{"num_hidden_layers": 15, "hidden_size": 256, "num_attention_heads": 4, "num_key_value_heads": 4, "head_dim": 64, "intermediate_size": 1024, "vocab_size": 8192, "hidden_act": "tanh_gelu", "norm": "layernorm", "norm_place": "pre", "norm_eps": 1e-05, "positions": "learned", "qk_norm": false, "attn_scale": 0.125, "bias": "all", "tie_word_embeddings": true, "parallel_block": false, "extras": ["capped logits"], "init": "normal", "init_std_qkv": 0.0267, "init_std_o": 0.0, "init_std_up": 0.0267, "init_std_down": 0.0, "optimizer": "muon", "learning_rate": 0.0137, "lr_mult_down": 1.5, "beta1": 0.95, "lr_head": 0.0124, "max_grad_norm": 0.5, "warmup_steps": 200, "schedule": "wsd", "decay_fraction": 1.0, "decay_shape": "linear", "final_lr_fraction": 0.0, "batch_tokens": 262144, "max_seq_len": 768, "doc_mask": true, "train_tokens": 885200000, "max_steps": 3377, "dataset": "wikipedia_en"}
Each number is 128 + 32 x the weight over its row's rms, rounded and kept within 0 to 255. Layers, rows and columns count from 0. Numbers have three digits each. The size before them is the row's rms in percent of the matrix's.

# layer 5 attention query, 256x256, rms 0.123, rows 175-191, columns 128-255
105:082125166087152099119124107118152147139132136095068131131156146041116121101107113124174167118136133113182107163063076123116157150117159131089129154085144118117173157158154153099185147123148088103221124113165126119130118089085123143187124128115069128178080099097106154104135134084129134153096147159177093166155122095113105108126145073129121172143120136162098180094144127084106137152146
103:108099134150077143125129152146200092145134161144084093108136156073153105064144197120123105092094104142113151158145116115167158089083154102105153121146185160074129201113083105138165108094136160114122124149149057095133126116134084087090135135125113142157153125133103191152087148121172110141162224087117132099219136087125167114093082119114135117086141119145168133127111088165119155092100
104:142155100084132101147171137081069094145119126086169162080097157118127108151173148077161108127174096098091159186146160115132126131147123122101137119084118105165116148153143165180078134101124182088108157133135102130153130131122131193177136163167122078130124114133136125191181152129158154112149113100152148141157091143138125127106131141104120078108133105065160107087119067066142103138093
099:132130156164115153097149164125101146094085134100185159081101131081116120124104137148097119137104132065158156176149127186138152172026171190125169124108042132078125129187200136089168137116164127089142097102084138126123062096131157165134125115157147139111132104111113142206109140099130116080134113109127124163100137147151113132115149118150168124138170115087152153125136120109127149176077
103:113074173109148092162188124132117129143107152142110118133083148142108040120091174131141117176061129140163174189143115122147114081095130055094106155117127147117132129148110118190046101083154171110105112154112117117140153126168127080092081124101151166120147095122137179184162188136149140140113101172059144180161130081112122124138091112101150187139227215066124130102141085151122139101090
102:155132104140124101096102099164128143129116107154124144138162161117088144126079158117151073147163096047083119091119101141153081136140171107100156154103129158172119103132158131143108138079120091108110139172172171109080155125097148083140071147167165095189146068083171146137055122135127099109136150180136151150119055142132143057142145169128143112089144141129089140090152128123104089134158
106:117181145161176082127102191145119134130144180131114131136174134081165082127176178081154131073119122045170096144107091185137068119082127143131102053100146089139102133111168167127117176165094144099051125099082089116131155120094125099121159127127133101155150149168090107121089131089104140069105129118103147147141108116096115133160147118158102218138065153119067126118127107138185110150116
098:111096179107152172129099142051149131124169140169068217057133141154118096180146133141127140123105113115153136101149237118163118144133106077088135096118133119177110115144089099176011103115119100133116127135124131129128166145147073126115125141095125154147118142130063100137117114103131148136105150187100088165112143103136210114073129070151141151159082161108102131129111120153107137132137
100:160144107129141122118104116167100145112083136111112112115099165137175062119143099153098087155203149158123141121116141167100125198134138140128114048114183104140115136129147145147119146151098223171202106118094113127147126106144138104083116171084120085173135176179108165131129144117186091094124096139124084104097133152154115141121160148121175116145211147135180149171063128048130099126154
108:118087134164118129120084085106074158148151079173125169178210124104082075094160155139133148123097090163094100199139152104090153120131155158095105095072113182139095124140152106152124113138145152165123123125099144108126134129124093134134144128137136124115135136101149118118052108164130171134169107122145133175160195108066110112104201138167124153101109182146129083156124126107130077093106
102:108196175147091130126120094132134145093152145093135134157186091121121156130132141110156141179138123127106120081148125154122100069077090081121064159073159065159109098123154106095131107099107159095101078108205104139134074131188110090145215111109083101104092164154100093091129144104084161148136103131142133166125102107140146095163140126131153130142135130101113093122102136129105145134109
100:153140160172122140072143122130110137156095114123121125137093112158128134113125148070138176145124149186186140129149137113131141081114138138138174099061117142086091116114124144060166163128135182179123175115086168139117079066127180156089095188065099134115119151131075107138079216120119165082097119097129174116131142182181122135126163100142133124110087108132147093125095086142116183145155
101:112250119110132122131098113137134118149109077085095156092072127201171135097173191121117109119081088120183142112061114159081204128076129148157152067104062183160147167128165118156067133174085108143179073137121117130154120158120124189151084087153101149097141099110084161072110119154122114135125140124139177154143126134154113191129099100140134100093139118149111120152160142188087145161124
099:061102158111118099130140120149123196131126128110161158132148193087151089165166156195095145092113139128127137120153123134113160140127111147083143109163157102083119159153120168138060165133119089128102098130119121160092119155108143173115127149082121093124173131071096138141150119131154155085126121102121110092178099187122093063116128132139188148097116111079123090119155083150119116121149
099:125145112048109127128133172139129108151119174128112137135145128052150129125102144176164139081142156101125189157110117095129106158106166168169102140154117124093148155143105131064098088108125136159143105069086158070183085183099101128129157118053159155160126148167116170113103090060093195065155139145082150130074147169117187137072127165110091153087142116099153166195099088166151136139140
097:077161090097138099079106124117125106174110069216127112137121132146127151135113143142142126138220142088119107108111085112115116125097115147093105116142171171097112101176065084195129108112139138142142156136105107118119096142143137120053092106155145086160121146138167085104066191150115112184136195143164097126112130179141126140161104117120047205072121118124087125113111114163101086091097
116:061199109078166139114090227147169129113160147149172161094108158081117138092167086105120166084102158060108173171195145149186154109153139137117098087094123118182166094101101139109114102134085105106161160118152054110220077169097113086076155164080123134123114116141128140104111152174132054120135138151116176150111094121129152098169140138128168193157112137116101129128108145112132096137133
# layer 5 attention key, 256x256, rms 0.117, rows 175-191, columns 128-255
109:116136140136108143187129094145133130080162181099096107115116112101104195057098110100158174101092133150137126130113151188067152099120116154135093153184150102147088129143112207126140107130123073154094151166170191151129175120102137093119097144109171123166149179145088122134049158090091111104084119117068194114128119116097064163193137124132097120100111106129066106126092148185095103124145
104:097149111151085202147085165134120158132075120170122140163164150100135122124107136120142111132129128190152128108117167114038129169094168143100098131055165104120081119161131068186105156119138125160163134109125124110120153098153118112133209145139205186108113175079033086100163156072145094154117092151146138128161148098113147092142106137076154191148102115108175098151121107107171111136160
110:211097150159138079092157126129143094197055157043172145055150111138117111169153143136171113149105137139116049173147132046075180139130119087106103155109140149075075169085168127149140178110159135112085125108193164148070114145136143135124126151159141085092100115137163155109101123121121165121144091149145172150138099104154171139151163133067151137166108088117162129163135156132106171094122
101:185201167079118147112175086098133148118050111086110152113170165106125122178146125188111142120164161129109142124144114178163119189135110140139184124107111057147137135141175165073092175124175176121105105090136131094101129152121046158163177129131086127118140121091119121117092162109158131060087107092200164137148082108160062162121175149117088096093074087105110148179134178153119091093099
100:158132076188106141147136183067107036097099085170142140154175079156124171125075133118117127152124163141131131108118109069081158142101118144082123143103171125081148176167041127152134110122131108122154154095075067142117185124100122171154100086140107173160133154083148087133142120091141180190142204169163192123155152058119098122064074118073109095101092107140122127088103144120128146161168
099:165133118140082130094176138095059201093118108141120144138082145169131135125133148109093117091140105110117080142174139088106135136138093071122163142106146124120159137150141121146085134052103069121128120143137167150129144168104113134163132147142158118113137099142085076081089120097109177116117147106171069132130162140094152106095157106163193081135097164071082130070141115176108157183097
110:128155155079124139138174079129121135120115112072112131143073114191135134101119083077147150165094094125202131096143098159075135139119134121114106084129141154194084126140183127147150095135107149149131123128184102135107220105097156139135079157084141162033104166158091079111115154073112155150107135144157137163135166137164125113129112141077082059096135099088109121168135120172093190158061
097:160065150105121134116123074132125134146185078127131078139112158135097137159117110144150137182170143143130091123128149159106153136159155156124129153107085152155117117205134144131092133120134112131041131176120084124132081110042102135123154153163154078091165119079174130100042097134109214142112111189119159200158122065160126128113118073157160123101157154119112151164152123104110103180102
097:101167098122192131101136103121160115136103085165098093105084122185120107140130114135048111126145023140133134141201108091167120101183167112130108109148119120185133147136056094131117126173112128093155123123134141097114126108162155118051051157150156098088126132123111120178100107099187134139201135050099178106148175149169104147142120106157114124145094162089109106131157128151130150150101
112:137164143085144149066106093082149156151145132112097143168172120074192151172148148135119117135161114149063151129156118128108120106113112159095164148160120102087082136089118179166072080084119134063119114183175143117077197095120082153158128117173149101090092144134110129161125125083185113137087113175141115169137116127159101113157127109091150152125156123145110186100138154082098122116107
102:101087162141107129144060166086100081138170167120136116126137166138137114133123096095143118148123120156172160132090163125145119127091149156101114167136104172149168138163153102209116104122143091098128123106117232147117165120073074158141149108000139163146113136131101165128107150101111155105143138142137107070163049171123125063110155079123096179142113165094096085109134116153155151093139
103:128102164143139110129185138132119123123167080159183155148116105088135080146074108096130089114154161122066140173161182060087122125128160125119116119075127163148151078089159108130172118156160187090093196127111109126134174179140197103149169118124085130132175106127111110139154172156083128096134103128207116116101148113110057131089119163102056111128127101117143162149126060115037064115128
106:083131107170150133137156207175152171074086088097087138168211189099112068110119165136137120119121163102093076139186167050157109177126160055083142103155106141127133104163180135120155083159139116120112118098097119141147196124178176128151129127117190135111115106149114155175112148138134128101131145130107146123053078177129106149143131120135159089112105135121101125106133129136129106145172
105:099152126065105174117107132155142170107107126115107132171069138148142191194151114139122115124153157092166130079190166123084116186054164070108083138154140212144144174072127149120207107132113132125117113113117070117190113156103105132137112143159122077155123120081095091105153141076113102089163092115124141118176114174152153137162149147130161067109134115141129189128115133082166143111109
099:132170161159193147170135133107122101153102032084125155132153081190220175111136131145170092157116125138143113135191131131101149058058088117123149135209120199110068110133121118116120119111127119155105127155154147062159108151150137131060107153141118176171119137127122154170085142098152151143117143105119132194131143143108118159128135120121108134099127089141106162126113083104105090053114
102:164150193162134146122109139121151109141178107169154094145163120130112155139146184129140125099156097107091110120195096108131092130127123171133141106139097129156111120099144083161108142138109128207170154131162148124089170119158126068150179058111119162141152145176215146132160050114158116119100086159163106101108120143120125066152125114095163186116113126136097085178124159192149119136109
109:128089105154147152111155113050112106144147171172115168102089087123092094114207182138135042101082114159156167108088091067125139131118082109103120135136124112170127078167158127133176095129100160185143207105141142095156105084146172143179117161143194091155164125094110157106105113118113112108151167184092110161090097190141099131144071133127101131169113120125151142150143135101166141093119
# layer 5 attention value, 256x256, rms 0.1, rows 128-165, columns 128-255
099:061119121113155163102073164169117119138119185145124146184146137062158098157130147109134165151130047123099074121135159119139124156088186110108118103116078145053129129079103173098135207130107120159172103101154163098099183069127122170148131204125137139166136141133052110125151120132110114171111151169162085131134043137145148103148144131092153073106139099090150168160168157104107129114120
101:081144139102090069106153112126147235122124129105116120126135118117133117049083143118102118129114115112088138139140172125134070091184125083112134129157079124160185121150131166125098115132092123117133116108073084188098091183148116202102157149076066108128162093131102176167124165140164160152133124107151155148147177129099122154133185171119108138086150164121165187112111079086164130189082
105:164102104085205133194169111135110114165129088097121160096132146141047165117137118159145062145113038146187126153116137182159086118173134098067098123071136143109187142128105128086154161190096194136086073102124148152138137118146064097157154127146119116217088135112084097124144131153092121161093140153142130086138130081132206118140126169075149087164137149045092112149171094100127068176167
095:118126142097092178108159174147152132129190080119136130098147161142123081113186109115153125126114124131133177151188139110172182101116037178125150153147157113140114141067116169122071192087097132165139033102149143115130078105124103162137144104123145163104150081160106137140115111085145102142139166101136159125120091124167118088091109163122140157061117123092119111061153094175186150154133
098:121128128115180141189141176126185143127157169165167125107145109080156122094138094074138171111072102113127085181153151094116126145123149130071169133133126161205088103112148183147143081100082134105123180082202097134117142166098165151120151052124089110094151144106121098179160102075114125074130169093122197118168095083124136164099127104107131097173100066139112176157137098115122149035162
095:149101120098159104149147149125143167102134128102099185141082177167141105127136128135121094106139155116085109153111105179151132109126146149114145140134128055084175139154104146147195126106099116175088092178124137088139165131134152026081198120134124141174110131121140045141141099071086122129135162085188083145107111123165118147177198177080145150087117152113101084145113175159157139128106
091:127072133070151119097152179142080162152110179147168145120130098119169099132092107144140153096158101100127134169161070093122110059138116143123156119143175156142177121119114150160122085168162160118105104174123089104132092116170095086111124168167077123155092190111193107132134170081135172103060174116131125185096085132141071123172175107110138181073153108109080100112171160123141188154174
095:131155156144063072127117146186132149163122174123080159174126134150106150121067086169166119068162107153120103142159135161105118118121127068129137161080108119123152137143111104109170180124109126138099102106135080137055155164171120177134163105140083124138085119161157105170146138224129093080132134080163163129205128147116149060134130157104151146142217130137170153114097066182109165159119
101:138107095144118129182144192091188076125115158150159178157183106141151123141077054149140147108122078135099102189100170111103097110140105151072127145149096146161118138133095148096144134135134115074131087112168124107114151147143112082087111094110124178161133133162059093117137143161091070128094172117171125115166067163192147156126069136119127166141122161136098101161085126105084125199078
092:117113143103127138117128073109124147108154143146171138119122112178118154121120130161186147152182155126176114105105143071064099149113113135142137088122129103087148113138105117156123137061099127134127146087076087163151112122089160141096200138048098167147121148142160162153163129093096108121096137153136150122132141130098123165176147115097105104128112069122152154141075091132119128154128
096:126103163162145099109156133076142163113164049115132150156104090097095133156116158113106093118110173168165198128067086147080080110092123111054100060120137158148132150129128158109114099102136122114152087170125111157113144117171075139096080138130109155095150139094123150148085129112116120145055146140103121141140128103122117186121164116171119131141129153124167125075137087150095156140104
097:167148112198141149125130161082092154049121133111096091097115115164192096155075093145086138101141181208161132075086084120147100074122116121194169191084118136145188112132127098118139100138208177114154138152098151194170107125135045096117181123101128096124123095167142077176120101147099135127137145095124155075141091116082108070082176103096098135128082106137133182113111142101131137127156
091:184136146105149096074123085122107166147159061155094110114104103134119128152134137144137151124164178116133121138037079076155184119174133120148146139142163145109166159136130130158115157185074083096099123155161118120149163097144182099117139121104160149121154113108108177136092121126134122134115090092146141100218114117143107142101130136106154101118045157101110099151123127156126081093124
106:139157108096105182147118096144078130111099066132119130147142148145140110148154099121154098134122150150175075191065164157132168150076103136083132148107155164083142080073163108192079140142139132102160126146117125141091141073136102154102148149166071147128135158128147138101139129157132152123159126133198054126144073128122216125114113141151215109167151155089091135154114089069140185090152
095:123128141155146126123093160134118161116094178128134101152189154117084096138095119155168121110142154121143182107110119060093167066094080152138071112154162176098125150173133125163145079170117143125089189165154148140162090120127196098147169144206168158124145147102148132145128062137153068170094100179168120052119098147099132135196124144112134091126083120059083150096131086074135118050150
094:129088100046083125086145152142121126111141121158100130084113158161090079139159114134111153098105116107110125117152122126117132085145130057110141087071167155110101142125110106074140086149085115093098165152129062083171154051134152145076132160119094177102193118128063119050177149088136213057110143133112120164158128142122107158110152153158145117130243190130180122122099147132110111152120
101:120130097116156156144140128053136112160135156133126170124110093097128123133139216138189090142074079144138120173124134093078132134065166110136125127161182099099125144139153185114071096135155112118095160159120072099148162087132104179072133052135179167085146152156165132161132068172116133132127190209113090163106107144109115124140116179139129137107048167109117181115142161098085108104105
099:119160096057114214095173131106102114122146128159153160206173159180111108102157137158096188082120143119130184150114128123135144126130180075128125176121137110166091132156107079122126095130095112096071159129128102112170173135137158159121123106157216153195125137101143117176133156134086136160093170120122094155139112091170109139104133155152134082170065139100128146127117212079134149100149
096:090093145171133129125106151155167172090159067182124127075153108110050064162178147116109103176197167125115101122073128170122140147068131151178094108146137140165150108047136145187132213180128133125152137180123120139148117110151135142183122150137068133085170114105126129121149146169086084132166163151150173157125136149180088134192117123136126121158105166142102121154192053143101134123108
101:174102118111116103101161080180075150109148125137150090161138160147215097161125199135142161103159135141123100096113103184091119128114110112138128132140121153133130129097125063119168137155129169088089172111183080058146128134138076157146139145170111153104140142193096191119160101107103125099127132182130105057180147148139201106145089095144147157114077157107087133171109108035095134049134
105:203129139062112144125127155126156099145135094139165088114107104111130096152137114168114103183130158165197117126156136096103094141071127189134137103145165187129103115116142124130088077137204093068172110099108128118139128077168181168134078150086118141146125107120126183042104078111100111118108105119130194121054142122152154168124147121134137081152148176126120136126080107114122132070132
104:168114104092107124125092067099176099099094110141122133108104160101165101206143075100151110179139138123134132137082077164142105113178134171133122103078152113133148137134157142137148178161216127111181205144107140155166131160109130204179110131117145149179153205165097142096114118138080177118122079177099112122192134109126164129157105085099158142110123144133144143151111137059117146085214
100:160113128156152141137120150182150104144189130148144094084121077104150105097156179146137180137097131138116146188155147158122152105120143136111174126142102136153128094044192126165184130086203159146134076119114103133101090100120136098109134139112090138139126138156077150148127113164163104082124062091169081182133137124098101136131156097185143087111155152214154114106111089130128177102125
094:116210144175175142185090125101110156151151044141137085096170097143172110085160125125155092186134091147151114135091106132101138187077139151140100077073160115115128099104122151125123114094196121148129123121139139163134159164169145138109089092145154130088093140095141114128105112153069076141156158125142138147154103140145132112089126160140160118131097255120181100109127084168127196171127
101:078178119136127188157160153184107104123070138145172147161087108102167152167112119130118158060101138097104136173139134083157149154177162137102159136149136137167146120185124112142083153098071107170140142134137086107120082088084116098102108154148131123138145146118110163144109121117174086210126123143112125200134136096119090060098141134119102151101078154099109156129108074074168111196156
098:187087136110157114142143093140041151124156089127143131170132133153095158131165178145078133136065144131091095112102042104181105126157160121093069113126143101150164130099143085113178131117092097174067083157093122082148156120168176126145175103174149133115136141092160108121142130164128102212149136081114138080163161131147120117137115132168151131180112138119121073106092167157175152143115
100:123145138163115096089158111084196131144128141085096112111145154119113098122078145079102131101120093132044088177125170138157154076162093127129132073134101151133146125103144099158102099148134105172109153135130092093191140167108112193136129104124118126138167127166156147104134188127124151098128104146131150130149144127165106158113105135066116182114154079134149115161172130190132118115091
092:078098143116104079155106144181192148111116184113100107069075115146078132113092121119130150070144124148121150144140098150170136118140187095158158083110088119145135148111148083087147100091155165113134141094075102117112110121143184108167126169103145213100161185132100118161134117164088163173155197168085128124111133066131153157125141124161085112137190116112131096117149105147155096092142
091:107161151102117137153159110124145115097108128159143190133188155125135080125109090110132099118137189092046165143138144175179141100150101169147092112162131094180142116141157066149120120095103103134185139162124125074152129128117117135125138189158142141049172126058120189101121125164127163128126125089119175184109105108138110155193146151186101075070109096167106104144194099170141117112119
092:112098091112129104121086107100095122131156127141077165114082129128165052156161151170109118133140139186069123189127100156106107097147158106119077154154068091120137190168136132090162131098108129095136164121212112069112095128097172142144121111148102113065139104184095151130112109134157044119085139126044077143090163150115108117113154096046068074132117144124108135149167131121188118101106
101:200114179177118165116102141163081158130188131136150137093135166094143116163152130052133099194117110103141141152129099137130126099094152097120148065141135182131128149138201091144155161126152047150184071121117102122079115127116032140136102142107119124133135144128095171096125133124102130044119131105149189123160116143116174138154126139151195110113146161100151201116099092129137126160116
094:135138189155102166119129125109167098148209115109105084098175150107133173065095082155155102114121128171131123113154096148106151103083126153111130113156101135148129132166163167123143109127152134133144107138131098149125157108146102170178118092146106133131138141187127169112096142129085133105109125164115125121118088058138160087132127124136135190176158179142115040133103136087131086102138
096:070126139075103107108163125093151196100142077083127148105143146119161103117087086080113125110098158182088101106102149129081145099157157101127190102089098106150102194163201120106191162130135128134127129138140111134112083187144186176075133173086131169118097145112088080147215157134182083180165146154136150142076130156177214163123107130118147123086087096120094113152052159113131131111113
103:098143134083124110173094124183149124149125109115119175122181137189128096141113112137133093085118136151133107060090152177134110150116150153107170136122161092090109134110108113095095156141128117194168125122130081173193121126132179114146158154122161140097110108062183173106162142140140096128156091096156119150166137117156161105118192111139043120079103107108135144124089158138149095103189
098:128101082080144094151136146119125081131125155084112169141101200182128109124122102192120100090209125091158161085158101155089103153173101142211169127141176186158147102153133104170190124116104144073100150103166117092099113077120115132146148172115075140169176091151061125116090122083136127169146155053136128059135111203124136087121098208173098151149105154109091142074131173134106069071142
103:108139183085178135112187142154169134128124146089140151080076120091159119179141150178100157088123100092054137131111098098200111149165137100159148115124125138182150069161110095088119108121085070092147076074125117109135085134166163133168183108131089056088132112103176113144097159111113113113067110111148118169123161146129135117145107161164125111156143061094175122124155129159176114161138
093:109155142092116096172169143155111147156186118146121174128203120136127094142112144121133168129071156120141073106211104104148171144119108144109110130179157120073182131117130100138134124120140145090151094176117132132077162178088081097137110076073111156138136097147135133098132104114172109120172093087130187151084155167146151135183070239204148123064083115107082162143108131111072119095157
095:121119071142169045109116114156108156140140192104099116118133100140138131110117144169170180110131093094125121171129117117107092170123152167214199158136173109192194113135109135183176147102085101111094148119190160103122135095129150136161147130119122116133130130173131080166093111126089085139138107093120131144085108113089112134092102138141077126151097126149137100122100137080099129184165
# layer 5 attention output (transposed), 256x256, rms 0.085, rows 128-164, columns 128-255
100:174140103153069083176146111072122135056127164141122116069140174101171136079153129176199149116111158137130190099117149087158164045070164121098110100156165132128090138153153061149115121102131099140093124101119086085123182119197105145108158176136112139081139112102097095106122091082185166136239085140174121111132187102096107145139108132149135137124130181124101129162163114121138142084128
101:072126128108142156134098200057206088123185144159068148088132131160109138091159142099133134102068102142130092100146144147156119138125124133159101120056111106095123161071132176107173144140182107128090128095092202126114102137158140116114154139132125114111064114133042113088140079158104118153163136051108084121122169112088114131103159152121081139118112139145127149091085082136154149119215
101:118110081176086134173197166191146104071091122169158101101135093165121111128106097127125115088108162196122089119127089092121124093081107164142193172159136139109107117130105160134066128026152128119106187129199132119135167130160127192151154104083098167122093146103185100137108118135137120140124089107123102115121108135123138060152118093136144168130124097130169119097164118206162143133114
095:127121121136078101144134112081111129158159091132091072151186099089096163129089149192097146091121125103106065141093173093144119149172215097116157147152102193125124151085110120113108105132147115140135108157109105096086097181154152094162104173143121099091135136078117129123125117113115144095146153114120148117118174134070225107105107120171125116087188073154100145145157109141117137139141
102:129134087159117107157119127150096125093119191142112117118098207162106081149131110165110105144142118147171103126108143170178103168133094118116165128105131065138101084144136079176145165137183143130108234128073102164084108118076105146129116112184148090120153108114143133173140107123183154147126140158115105120164224184176083114180118106091076102161135204127149107167101118146143125104169
090:142132114134111088139121132129105054169103069111047165077184153141152092114120155125140136130125125148104134114145133117139173159146168117100081117132082119168115128121116111159164184090140193141100171168161152132118144149133063109121118120110135177163158163043183164099101173047139140099108137116099128106152096113129128109170129067079101092136186146088175167117170105142087105139102
087:199113146145144137157136122153123080103100095095138074080097121180101090126177123103131154124124146164133161130170102115143168149133141094100120120178101104133124148130130087106150089100152090127179108082205184137131156134135086176118084073065118156103155106133089108142158143148156085148167125153172060095151110118118125074104106118119127111201144142148196176097110115172100149123113
098:191086081096152096169179118133114137103138111172138103054164132142131137090116102093130110138115116136102143165128141124158088084205131136157141119141118112112149103140164135104152121123198172084100108154123141178158097113162117140140110101131191065131151117146135088139107131114135175084166140154118149133141162115159141160139098116137176110099100130058128113124124133125165146115122
107:110130113171106122151134082138139176116137082128118209152142161165116121179104084170092161128162082115140142128113112078132166189165170073061178183184119147124094103191180150128093127119154120188123148126155121123115138159131114166166174135170149119117089109057219083144107111114181100184178130142099158139086109061101121095140171158153159087092128093092106106084156146121101126103136
095:109199104201106188056153162144115128146132168145137071127140170039116124134143156093072117174102104086127085136139097153129130150168134192122049124106148145115087129136070120116086158093138145091135188144109147102128129122130100124067078050158151163131191108114113140130098135153170134157138109178097090093112122114152113085130144167114124132129123185116153072133121107132124139072148
094:098177117120184164117079154101212105115129154174042126137080167145180101112107111133122153145112113187139090136128051054120160104119199118118157179141091132101153136178134133114135121182113133137140177142038127173137109148175150100168138133122117136086106158135164123120143104170129151122159117151110161177112141101155071117132111156144096119137108117147162079134137154139080090030161
090:129150099182175094093215058149072120121094169130076115141141160126177144112161092082149127092155121119169131158125066137151123128108081141120218124130147126154067145165150206132159065167168142137113124059139143132096114143148129083158127133183158119086117107128167138160133111155170120121104103072089141113099166145152146180144112190098101145170187138111122139083091061098122135163160
090:120165152106116087078134076118128129134104123055135163155158156136141107202090132112110159124143144167104131158085146129113166152134176108146133106148162104145131134217109083189082145093133151097128185126110130116109149146157157163111170133198046123181061120087165134102149151114119147095102089038093166124099093141057139151100139146167105186113160097056159139143154088132115110120144
101:182098122151171138119103179139154100093125158145165090132174115061135176086086130152150104107143172099155163101115095145186077143140124114155153104104114156158146080157148118088195152158079126150130118078172103067142092124171116145121155100119112084139120117159163137141114149064119111072094099079116185165127147134145144056166103097126152143152164101168111120117159158144126143125100
099:138089108140075094119106136181118106142147133105181097093069117109146188094113188133122149028168174146091181190128156130100081184095184135174145112140110160110100116122127125115167186145128145107118123122130149168092111146132086137136120123166139097125092090150117140096097143147100144174135139155125148159138185148107064107090069139120135140126115123185110088175209081176116182134149
100:144164112098213130179126132105137170113148083132120113169088128190098146123123135117135130164101142164072116104154146159126139139165158068108125106167147032153137158047123147114079157112132101132104097064161096153069135193131075187105134105093101102134136085096139130178139125138128139148139119188179113144086152115180133089157153117104130159154137098168180116088132110146088193154172
093:155134103185128145141106073153163145121168115142176128161106124093165165157078114161102138154102164107111161121120155206164141142189140194131091107119130176139118128129120137093089129133124173173096093081105147101182052166116181118090145139090099154109063094092103150100146143133207110085143112156113168144120108168159149122097162122138167083085186079079124119181112118132115146139179
098:105151096173133050225175141117145141137085116063128124149125128164127067170162159116089034115097166117099114119117160130086135191121175136088160099162039084242150165139130135160130104150104161145119138148078121096113175067121138158158143136141073162096146086110107126157136085103142101159201134103098131151161130175119111114133145126151114083125202105120120086177115112189162108165149
096:129124130143156154114200139149108148142107172144156081084064128174106147066076154126086142132130160146089100162177136105194145139122136130117169097079120125110068169145131105073076089118127135112114165167128135096126175197166118070130126127139097064097115113136142117129132136120109124143058074153123146146125175103046080101159089098139120173139154143134182124163112122103109154135102
100:127168159164081137076157117094134097136126106114179086113140140122125145135143092115076164084149111128164173095108170200097108196116152148142170096161135133170102164121135175160064074156097147088094046109145074144130111151085146146176179124085128076129188076144170162158074164144124169071143053128150153172132088121086098140104183161173146127181177091136096125121160121125144153113107
102:083157165119121142070120059098134199149136083175150149167082116170127158120083129103119131106137156120139087168143092104120156098127085104104130174125099164197130111126133134150159173127093087174199143070159098084137098127173141117149159145083109121085107102134166171111139122176068117099152065163168124167143106125138105131105129114134156146123101084205138116139178132152169144130132
101:107155145190145133090139127146138066155120159105173099177122089109107129108151117046164053159190123122168108109138074201170150118102113100125153130192168123197139074104152101102143066137112090112121092083148142151099143102037181063102138133160147119183105131113111093106079109092125153113078064061097201076131110155101087143129137160123116158179142105110160160096155153177123153123088
098:094153126081108133195117147095165152097132132197088195119128103101055115156122128133183119121183102069128135121102137098114081106151150113063094147152129135198117122099130121175082124128099136148102107134128204159130094141155087162122135110095164089142103134207086098151122070094065150123131176172085098168065131172126178137159176108144129114209152103061117109193104223152139175127168
095:132064155172154141112130097076109103122124161182157131135121082191144096160084155115129247148140092119150137166119112092162122126151196131095136131105171142138163115120102075122082158107100174127128104125085132159074084099125150122153164148195116074184113107148152146070114131103148133135077162154072125131101178121103170176126080148130132119081116073133142164088077180095123108141113
096:112098091103115106156090109172180120125109157139098108127112166137137107147128108197086140118103150137153144122113115145135146145112218133156109121157154133120101156115143144173088106112180075125124126083082128088092131084140120192112110087116145167166116122159106123131089123101134136119180165093065066130128132130099110091124163166216116084132146130147143132077161133157124079106163
094:122121055147122183132143159097166118156137076163156065164133103160129092191108101149102117136159153063136154140157161158139113143126113138158113138145106147078126113137054131176112121168174200096079143092100098097131110144139067146166086109110111101128167117137155150147110136094119213113085190060105148127124123109118083204145140120093126140120122115112124114155190127147110094200154
097:105175155083069134146187146172118131148147134124113168144157121110194139082099144159139120140103187120146119119129093166118118149140107065192178180107146070127075129159140183069153185108117089085144106147125166166066114097152130102158128081171150124134121102118077093101188119127132186097111096142115104086104089111111090151112165118154117088084137140118143137083074095155129155141110
093:124086163073228109149183147142075081104060105164087134112159179106168091145129091158142148134176148144082099081101147118075196095143086137164123184106151126102172084104128114052108139148099110143132110156137132123139126142078088109129115127132139098178147061148206128097122117155182089101088075127164165120160143104156136122115121127088131157127093138092173156184122113089155154123094
086:082113155090147102160098117111080141106103079132107167120167184103124095141134143070125145107104161163171102102135126067135166178080151122145157130118090108132129159100104174102115224152155160163140143130159112144113171151121179134102089100139089103112136152197150169104134088150056171121133156092132083098131149139106122093163136089106133165142107176093133142149075151138093130156112
100:094148148069117104145152163079157162130112164170133116094162132131139198149109102130184069086101165140133169087048077111093111130125146123153083116162118188122085069186117137121088186131092082151066097170126178099085138163129141113124133124134101185142127164120071086087108098088145155085141119164149139196123109150181078154117149151154159136085166141171104138172131148187088087160158
102:111137093078123142111130071125203141145154151162161141116068168148128107143127125147105134180081114140127111101101146133161154083090092075059135130159188151105064092165161082156129126087147132063140123129173118132103134102103108169085130111162135096055175131158151183149098191142115116126136120153192091176174092128189172163144100143074115133098153121142111139125101118168102111080179
097:162148149145058081170106059078144167097135106100071111109163105149188140083117110152128158132088116106146137076178161156101125216125158115121216131135164092202122074104162104152144127152068075167158138169104079146133054136133112111101096145118108130134150128121160117169134083156122123169124069097178162112112131165111101155163153118182116108083104138101120205144125144115139166102119
100:203074096149102153105131115155136101154104130115142159140173158153111144128144101103052106144156072120118136059151117152141117149197110158134080114159087155091144092122088132141102213098102148167120150152144133106074162114150176107108114094168119102115161079125134142170117090179125121145176164124115189080143136099101133063143104224149128101104131176174124146087147089120137108165150
099:140147095169135215112177130094104131097087050105126163073081115075115082062099165055109168105073082123090104190166147107142192123137134130152123147081158138098131161155133172154129133159058137145138104111147086057112115113116126115138135120138143165095100137101138153159106143139175175121171137101117144165131132147138114057107063143131121138170150146070134096159178110133100161133110
100:168154160120120120098175103125130180131107153047095101101142150100138105100110116044155148042182104157106156163118153163104084151138151131110119100118074075148134171135134206128099137108154148112150150067114063123141154134178163173212095123104128147143115075127148148200134126152103086083080118134205112174156125127144120107210131174104154150132121108097146124152152095073123165131121
097:148079132089118101133205162128137104124115129160105112151193140124134100186156101119159113104119117118081098113135113072146180114117102117115173169135109121096079198143125140120161093136146127146090151145140142123152130121099101150105123110168164117140159162095192144136111082157121181041123137100107106133137144105067133153090147081069093107146191140117144123174121158156118109070164
090:125025173168117164070141137083112118155113121130160194094127149106126114124150169138151135128157076205199146135135169123157106092148136130154156121083113169127072090087186121143134093135199134136137155111113090106122148100173114168094073171120054114097107090139157186069112121157083144126105148147127170079163091092105175220147104103166130108120152165160100112078185125153163142099152